From a checkpoint of a small transformer trained on Wikipedia.
Size: width 96, MLP 384 tanh GELU, vocabulary 8192, 2.18M parameters.
Architecture: LayerNorm before each block, learned positions, biases, tied embeddings, attention and MLP in parallel.
Training: a variant of SOAP for these matrices, 128M tokens, 2307 steps.
Each number is 500 + 25 x the weight over the matrix's rms, rounded and kept within 0 to 999. Layers, rows and columns count from 0. Numbers have three digits each.

# layer 4 MLP down (transposed), 384x96, rms 0.181, rows 109-142, columns 0-95
494482465489523526490518493513532515491498473473499486510506495527483464483471522530515508483509533514454544521493518477469503518510516460496540466504484470477518484489516512496501520495535493494498446464529538504511533507465511548497437513468513496484491465499490529456518462498458489536
492505490472508512446503483489479472490494517474496511467489503517476524469511511512457494530565531470496477503495450477465532504547506492486507485442492497533487513539508492526525492487478509461482494447509511531477523513529518512493482441496528517494526483513514495535498490487495508513
552483458592501440542494493494512514516501557538567552523534531498508451537501471479522456557471484487503432471472519514520422528411526497550458435479519502525445439502548501515478481534483533512481483500477529465499427464502541520476515556440535554499526479477498498482559536526517479584
515525519513524512523485484511481510549471510496497476538485494565504510489489527489491502503524489529505489521506487552470440494501475512495493480479509493523547518461523486523494515499461533513493531435502475538504478473523507520489498517480507461531536549501491516488487525522506477483
492492496495513492538489513539498474525498455536509494460493486500500507511507525502512519486506523524506541522532474477483521459492496449455504527473538511496545502492532484536452544484460473478509538496528502534501523458480524475491501498519516490533546495481539512485461515517496488489
476534502536468516493524456501481501500488516487513538496492511492515455537489512524527509491479501476522464439477519505537496489513505571496488518511506526535463530473456519461495520550532517510449513553484482471542514496491452498526517511518486476516505522495477527497490478507467489505
536527483542527442501474502532540520499500485546488454501473481480563480468521517534444449488453512491560477557495553495490482449534491440530487503572596476519498514460493486514504530470490439534491531496533458528534518515535538499483488497479535499528438527527434555474491497506484490503
500499509511465525481528513545537501488471559468474551526523503466531498505560473514468495494507531531554484498540486428472529541517492463504513513459525539496524503525484568508496473470529459554461483480512474516496444496487504490457504528508487510517505502523515519434465515485534522472
507484496470550470472497459485470510440469519512484484470466486502512512502442518470459470484487472494475463511485544490476465503519502500495494528488444533525499522503490472468477503485585481471528511552518502486522485547519466507488490488536472514491502489470476514486491490498434496445
460529482556496485484516533488491489495495476521485525494508501523493532494475494502541468490472497509505515481499454468503487516525524487489488514495483455514508509496450497473488489485520511479496461527501520558505513486497493486511496509491490519504504508509518474500460518475481491505
500552495462494544537518526520471473519443484527528433558496494520503475492516478494488541484499478489501493598484490511520498512530490534489506510523503463550453507510501514473491521490495512508542515508505481515508527498534518486522526473534521538497505480473500543493430492523493521452
513580517517489486485493476470524538519488535513483486536465478517495516501473491500433448470503510538471520503495494493471509469495502564484522463471469479533526508486477488481508492474497517512511517463493507454432515520478478503510467555541495484530508481486498494534530488548516527484
503524490467465477533505508491495551472535449462501548522498446464498488522509521489506520427505512459479440459443463468446516536491503520521532496430477549456500513476495534472543457503463517452475510551475530510560512516495499483501527506534465497477492534463522489487506497504493526531
507492518509535444489456497507516460501536488512502515490462489527478456485509511454531492430493523497519498501482478516547472507552459521499493511505548535454534493522482482529511523438514486503501512524526502496483503527480531532490504520486510494499508515519509528452495529516468496477
508507509544482536525460456519476462542474493476537485517538488494504545470480449533474513538476521507498536519528465483529507504548445490482520559469497494487512490496463541456476493500495539487538476521480472531478512482550494441518530433499471522487515540497466502476496502476493480514
479490489508510509499490494466496516483502496457499509502557471483475520506531476483509510515504478450546531503489465484462552481485539477532495507500453512485498487524509533469541488510533509493477459533479471511496506524491460507532493510521478531520503522484502526565518516477538513515
465544456523487472481464516502534521477487485496497539536513473487535517479560514483461523543528464523502498512513505474493504525494502530476496559498513516476477479464463496470518468519471455500514512476466519494493471531516496520492520472511521486468533488474480508493492524495531484525
466496467513469476516477509514491496528487500496492527452489470514558486496496493532496498525479472495507492467544492475503504514504502506510494473499481499471517532476498508532469454484465517475499485511487524532485480529460482506499520486524552503515503498513497490503515501498535511518
483508482522516499501492524536527545517513550505489530485519526508502512480471511507521510464532524469477472508530504505515513433548492501492476534494533481521510526516523514545525545488498594520493516495431480485480490468490471480505518508522510612524492522548520524469480533514486518476
517523528490556501506447481455480521524473507493495461482526479524498464485435514501514507528474492507460550523496491514500447461533481500497485463523540531548481516495527461496491492517492537533528508502500515545455470495488511484521474514540528524499490498531485496546504480486472484486
530510453546496512529448472568488521505461499505504506562496511530509561497537519545496461557499519533507542468529502497514523511468550490461527504477495489493481505533497510449481536532474541485453477509477561462480474518521508494489473530469471498470496469538474473472460453457509496520
505484518540522478485544480519512485490491522508545499512508487492478473500498497488542519463520515495510469504485495498483461476481519509489523498474534461509535483569478537501502456463468481552462522489536547482498528476484486493478483517496473493477539517513490471492493525535500521490
511503448457441515491509498532532500499491451474505483462508450496469491485497510507495503527513525500509493478532507495478486492496498499477506497463455476521465540506501517496517520536541483511528483519521479524487465527507490456542461509489470522524535469523443498540494466482491469502
487504509468516473501517473497540465504517508496469527438481528437469506502528495511530455534470500398510493471504501484503488464485469535557486493468500454487546510488513480486547501508537512504538487526569480565511502521521505445523482437498558532537553476479532500478513485504523501526
483511467532522503555507503431502473494498445499519533450467480482490523499443491500487488508479501480473492485517516453502496548516498497507520516472524552523551519495499519496491476476508469504465511520496453496480508522524497479521505518517493474480497468519489514520507522540518504496
479512551530511479513524515523532474475514499519532538467476501505554510485478464479500519486527472503511475484511545470462508447526512455493485518490557526503508478490486487513470471508490467476490508505462531493497515504490499486457515485474509495523520525533473509541474494493551460472
516508490503474490528502501508499503486504515514522502526495531535498530509492479491517523516519512479516467509514490492517489509478496494526470482489515539453487503530514473512524511494509516467518489510499525497486519498523503490527552516490478475484486507499480516490538512521509496514
458462499496485490500526459473459480479502497480494506479518449508490532496502503508515487519511483504510494480459478474531488504491525509514496520517493477519455443475511504492507461528515478502525493483528501486512523496492473512544495491515477513480467487531478497557509511525493505485
514463508479500487508524509524479512479493464508498496500533496527483523495479519530520504499526557482460509500512485511467549506497507461506510452521521491518501491488515499508501495511530491463489514479472503490528526509517515478520508518470518487539519535470517506476472499498482542510
491511505482502537505513496556511478498519496523519501532539529528509478505537506487493479503487534487506519512547501522498524510478451487493498475528536489499525508491537487502519488480484471486496498458484523465474502491517506460467511489507511505480522477510528515469507493503534472478
523472515511508514460498513530526510501515517529521482505500547519499493488545509494473567516532501568480468468489485523498472551513436524468483489495533478509509528495501494555485502494503523516527516473491491543477521491494510468502501523508511485514553513532522512516459478537535523472
522504547507540489497525471491505514475476509492433471482428507476464498515492466457489486511491474479496484479488486482483465467496496510536505452501477506494520468450501450488478520526495523495518485497509481497458500514530523506502474495464518508506516489507503471477506486535496476495
504511531471524472513489501476536490504498532452454503482489501532509518473497508511507531517508494521471480477476470480499528507501547498521512464528505495419496508461533511512528484469510495540498524477481514491461500493485531499457487521484482489505569475500508480503468539532484474502
494470531445510492511466521530559523491525514463490441539466504519514520498488509457523508517533490496499522441469485459486492522456496514460503511455482489499532487460536490482515519464481524471503535494503507475507511498508550495463484470518531511478499479477529463478447546498527518519
# layer 4 MLP up, 384x96, rms 0.203, rows 110-143, columns 0-95
514490546481496477515509549515533503493481527510533509483502561474519503484487505465514495444486511543501502482527479489495507494517458513504499540484510471474485484502511516538547494469507532509489504529529465465465516508476507497512511472497484493545500485495519509479497491548503509524
475527503472489546481499510521470550500517487492472486480534459471544538484462497444490559482564483428502510491462461455522519453507498523420548487532509528517534528462542499542458496489541451472502525495502496488480515498499499542470502505508523535505517513498477491492531495509511505535
500487488489487477493493555512520495497495529493530502489510501471501479523504502486500515501544471482549494538486496463526516467493502532465475524491502490486461466549453496498523497505534464517483469459488522509505504515477484531518530533494474479489503504499530496492531478487504548537
493501531509501520480470499458526533486517488470499490492519503532467502508435499534500510544520510493502499463491511486511516490492517547526478526489467468522484586505483497522526485515514535506475496529474551477469480523498489518522482477450543526493502483496507488524534509463507494556
504481522526472540508478488504485482484507484519503508513491493471517452506506505521467530492494519497513532470535509492502540486498501510536494498485533510528500490510505546506493489523506513519495530507555466496510465483502483501500532486561509495472479471541493514463473492508521484532
491478510447511552517545457528428487533524482455453541490510443479508510507529497410483513500465498478490544549503549487479492470482535492499531503488518502502495491525511526480491505502510486505491525465510481523527483510527542471482447484542503487508492455453480484492522530547571482539
537497439488467505519519523503468482514468466476511499435475479513483508471500551466532535480483505469491499538484566482477549478504522514473495505535510492499493527552496481480528521520475469520512474517541541530508504500475520495516504484523557504523476512495487480517518507513469458473
472450522526488468512499496518515546516484506498474507489495511522490457513492500490560479518470517511512525521493531434504507490495478464494515513555514495546518478502531502489478472463461472499460501482538505503500502487547503547481476508493501514519513479514488520425502572517523491502
483485508495510506500486475511510511519471487496492496508483492458504506502494489513485488485474484510513497486489524519473483467502526499500508500477485481513489503497526506515494495506500519511494542513504521494491518506517506494490484510519497505512503500539494525497485474509483491522
474481508480520513447460491541493411484508495491491507463530534522527526510432508509539523472457532509567510436494522493513492509494545484485457459525489454503437517517483444478484492514484505471461477555479509436472514541448505479505506500455585519517499507510541493487527517535454474539
481529474534476568449461504513514492514486549509485510502517501453533494499487532532510495513483468495568465492477497541558471475517512460498521495483497528523495513453504542522487509516484532497475510524463465546502526498511489518491500556498522503491505497509505564480513489502460419453
467511494474487491507457473465462465508462414538513576453526495449461496510535549510572511473498514425489488479504499513474539498539514494538467498519455480488485546542463579488530518506504513486515512508477499523479482531445521525484484479517501498430464438487455530464505475461424525513
519496472477508560462527484492457508512521482538461505505523506524498484511487543485473467563583519485481528492432496473502535494464532503537519520508476531483458515524494520463526469512472537469495522542498535472487485507510445524494468481474556516446481486492510465510474525481484512543
538497505513498489516515502520500489489497466497499531429525521472507474500493465513465509486501516503492483557557529485496496479548475492502501504494502504506462531509492488482468483526518488523504567531470483475459462559521513528563506483458466520502497531514475501451492541477483487525
536478488503530521487529573538498501504504525458504465485528519531544506473436507492486501453541440461498480471480497491488505457497502509522510505514460468503494440508475463524520497468479498463491525503485543474506495526514555527511488449465561490496469493485466513519505551473523539517
487486479520514456532483502493492511505510462530520446582543513512486509525462529518556528516485463471516467481488469509487511546491477496512492494521495520506513537452495443520492532549492493496494451489478515474511530512550480537522470485497548529492496466459505495450504560491472502488
530485485519499494473512507509502502497497505487495498500476507462493505532460475502487512535524495502503479486513521517526513526506517503489504494483519506488517514524524462479487478479497504500498503517511523471482483500478489481523526497507520497512522526533465526500504484495512499514
466515490523502540497494464520466503495488466496507525481523529488455508487474506516487520476535524563518500528514522530484493504486513484486500471470468531475500495489505527488510485507414510511472546461491472513504507548527477522509519504486546522479482491510511468529524499488528470493
498497538490508492495518471536499501468456486509501514498515519461555484508500491517504500509475494506470511515472522523521482485508508497498501545510481483489506499532516508500469507491512475486494484543496483453493521535516524517503504457490482472493423526491497508473551495529557523502
468466544530480517528456446516513522503537510491448549472513499486494460480555492526525470529519528483510484508469463494509555497476498467500477475497490499503511528522568507493442487515514538511492523507513512502509519512523425482483484533543490482492484485529493458482512504466449443523
535472500478507512506517469508468535517523471511448505463505490510507538539483463565517524513514446453491527479464496491497514485523493492463492501509499483520491511513505485531526489466469480517503479487446506507520488468551483550544487459475526518496512469536481485489525538428459491480
479467472484544450532467502522489508507524483548467515491516527512503493546488482495499535475571515469503518525473497492546511495485529463484455481492515518509511569477529484513475488502500542467503501536512482461505505512475488485507536525532529498517494511511511537497507505494469501523
505491474542485521464471491511459547463472460497479480496506468501546517521487484497530482498525517504515496536510500487509540459493465520426509495521487524481502497514536524506472480528469510531458535475510526451457523514503547537507502552505463504483465561545506487498503538475468492494
498453537469495454479497515489512508484506432487511510524488505508500495525547531524476497504515473521488488475541472516464522462508518474495493503504479509538510521493571514514484494517476486468490507451516511488505450505469447523481515480496512527480457449499541485506480541523517544524
458498555502469526536509514521533490480473537485514503529480509476503521470504466479500531501520497503503475514508548476513513501516522453510472522550543521494505497503488520516535495506474486516498498463524487505500494465488531460501517494535473476509521431528517481477534519536514476519
484489457532497490493500512499508487501522477500502491485512499493491530521504510531504525478483533503526525467474482461520494530488433471467523508495477503498484504450484491498504503506502481493519440505500477506518494507516515507472534469498502531538496505523486486504528519530512465503
475502508520491531437480516526493511455476453532516505501471562456479486470479548521460468479509519477496541510510476536490542508497481503489486537477492494511486495549468548553486543493463521520490518486505498519477475524499550494465560519492513481525479528513495486494482494457521499538
493524471538477488481478518506521452465528494488491525524506493451511511491501507467493459493501488540535485499473512496536499511497497546502496529458511483463508523526521498490507466482521525493510557469502514497499485471494483554523489476515551559523478482500478510540491530491470532466
476522456573522512532499486471487499536485483510532490534488489497536506511477557528483497462520490504498472460511519490507501544455447534527492492453476518498504509519471509487505446534483512498500518474489502456507474490479513512537495478472530527524493511502515493514498529488453471463
507515538480501573487473525486501543505477468495490456489501444513509484500435510489531485466518491439541476505502560517483550471523544453464490492541508507520539480507513475535486473546442527547503524488561483502464466518540478540478485471459518503517510447492512477507532523491544475468
477488510505513548481477524507510469537511487517512478519521500502480502454485539546481521455475505462497505476474517511495469506539522489496508527493547511480496498515506568523521475521494515539515550532485505483510487472507530469477511520480515497476504505483475467455479528469530483474
447506544502487504500536507483500469510487538507509551456483484526495496529522506547507526432522499520513476522552491530483482488459483471507490534466462482555512459512504515492536531498522475490513487498507531573513493474504521504503482499524521504520472457507478491482471540501477494562
488494495473499503463460508474491486489476493510522533477517507520530507494518528510479496530454488503506507512511483527501506502514472478479479479442518481525490466542497502508501477541507472569490494497506507502475491508511450481484518522499490529508499497524482523516457509538497484505
490481488501497478526449504533517488513475482485509503507487495503553505467498497484526525471505493499492502468508521534524478458534494562543530539487478492509522512467498491511497460517509520528478483502500479480489500503499563481509504510525538454477500513479497533504492507553468452464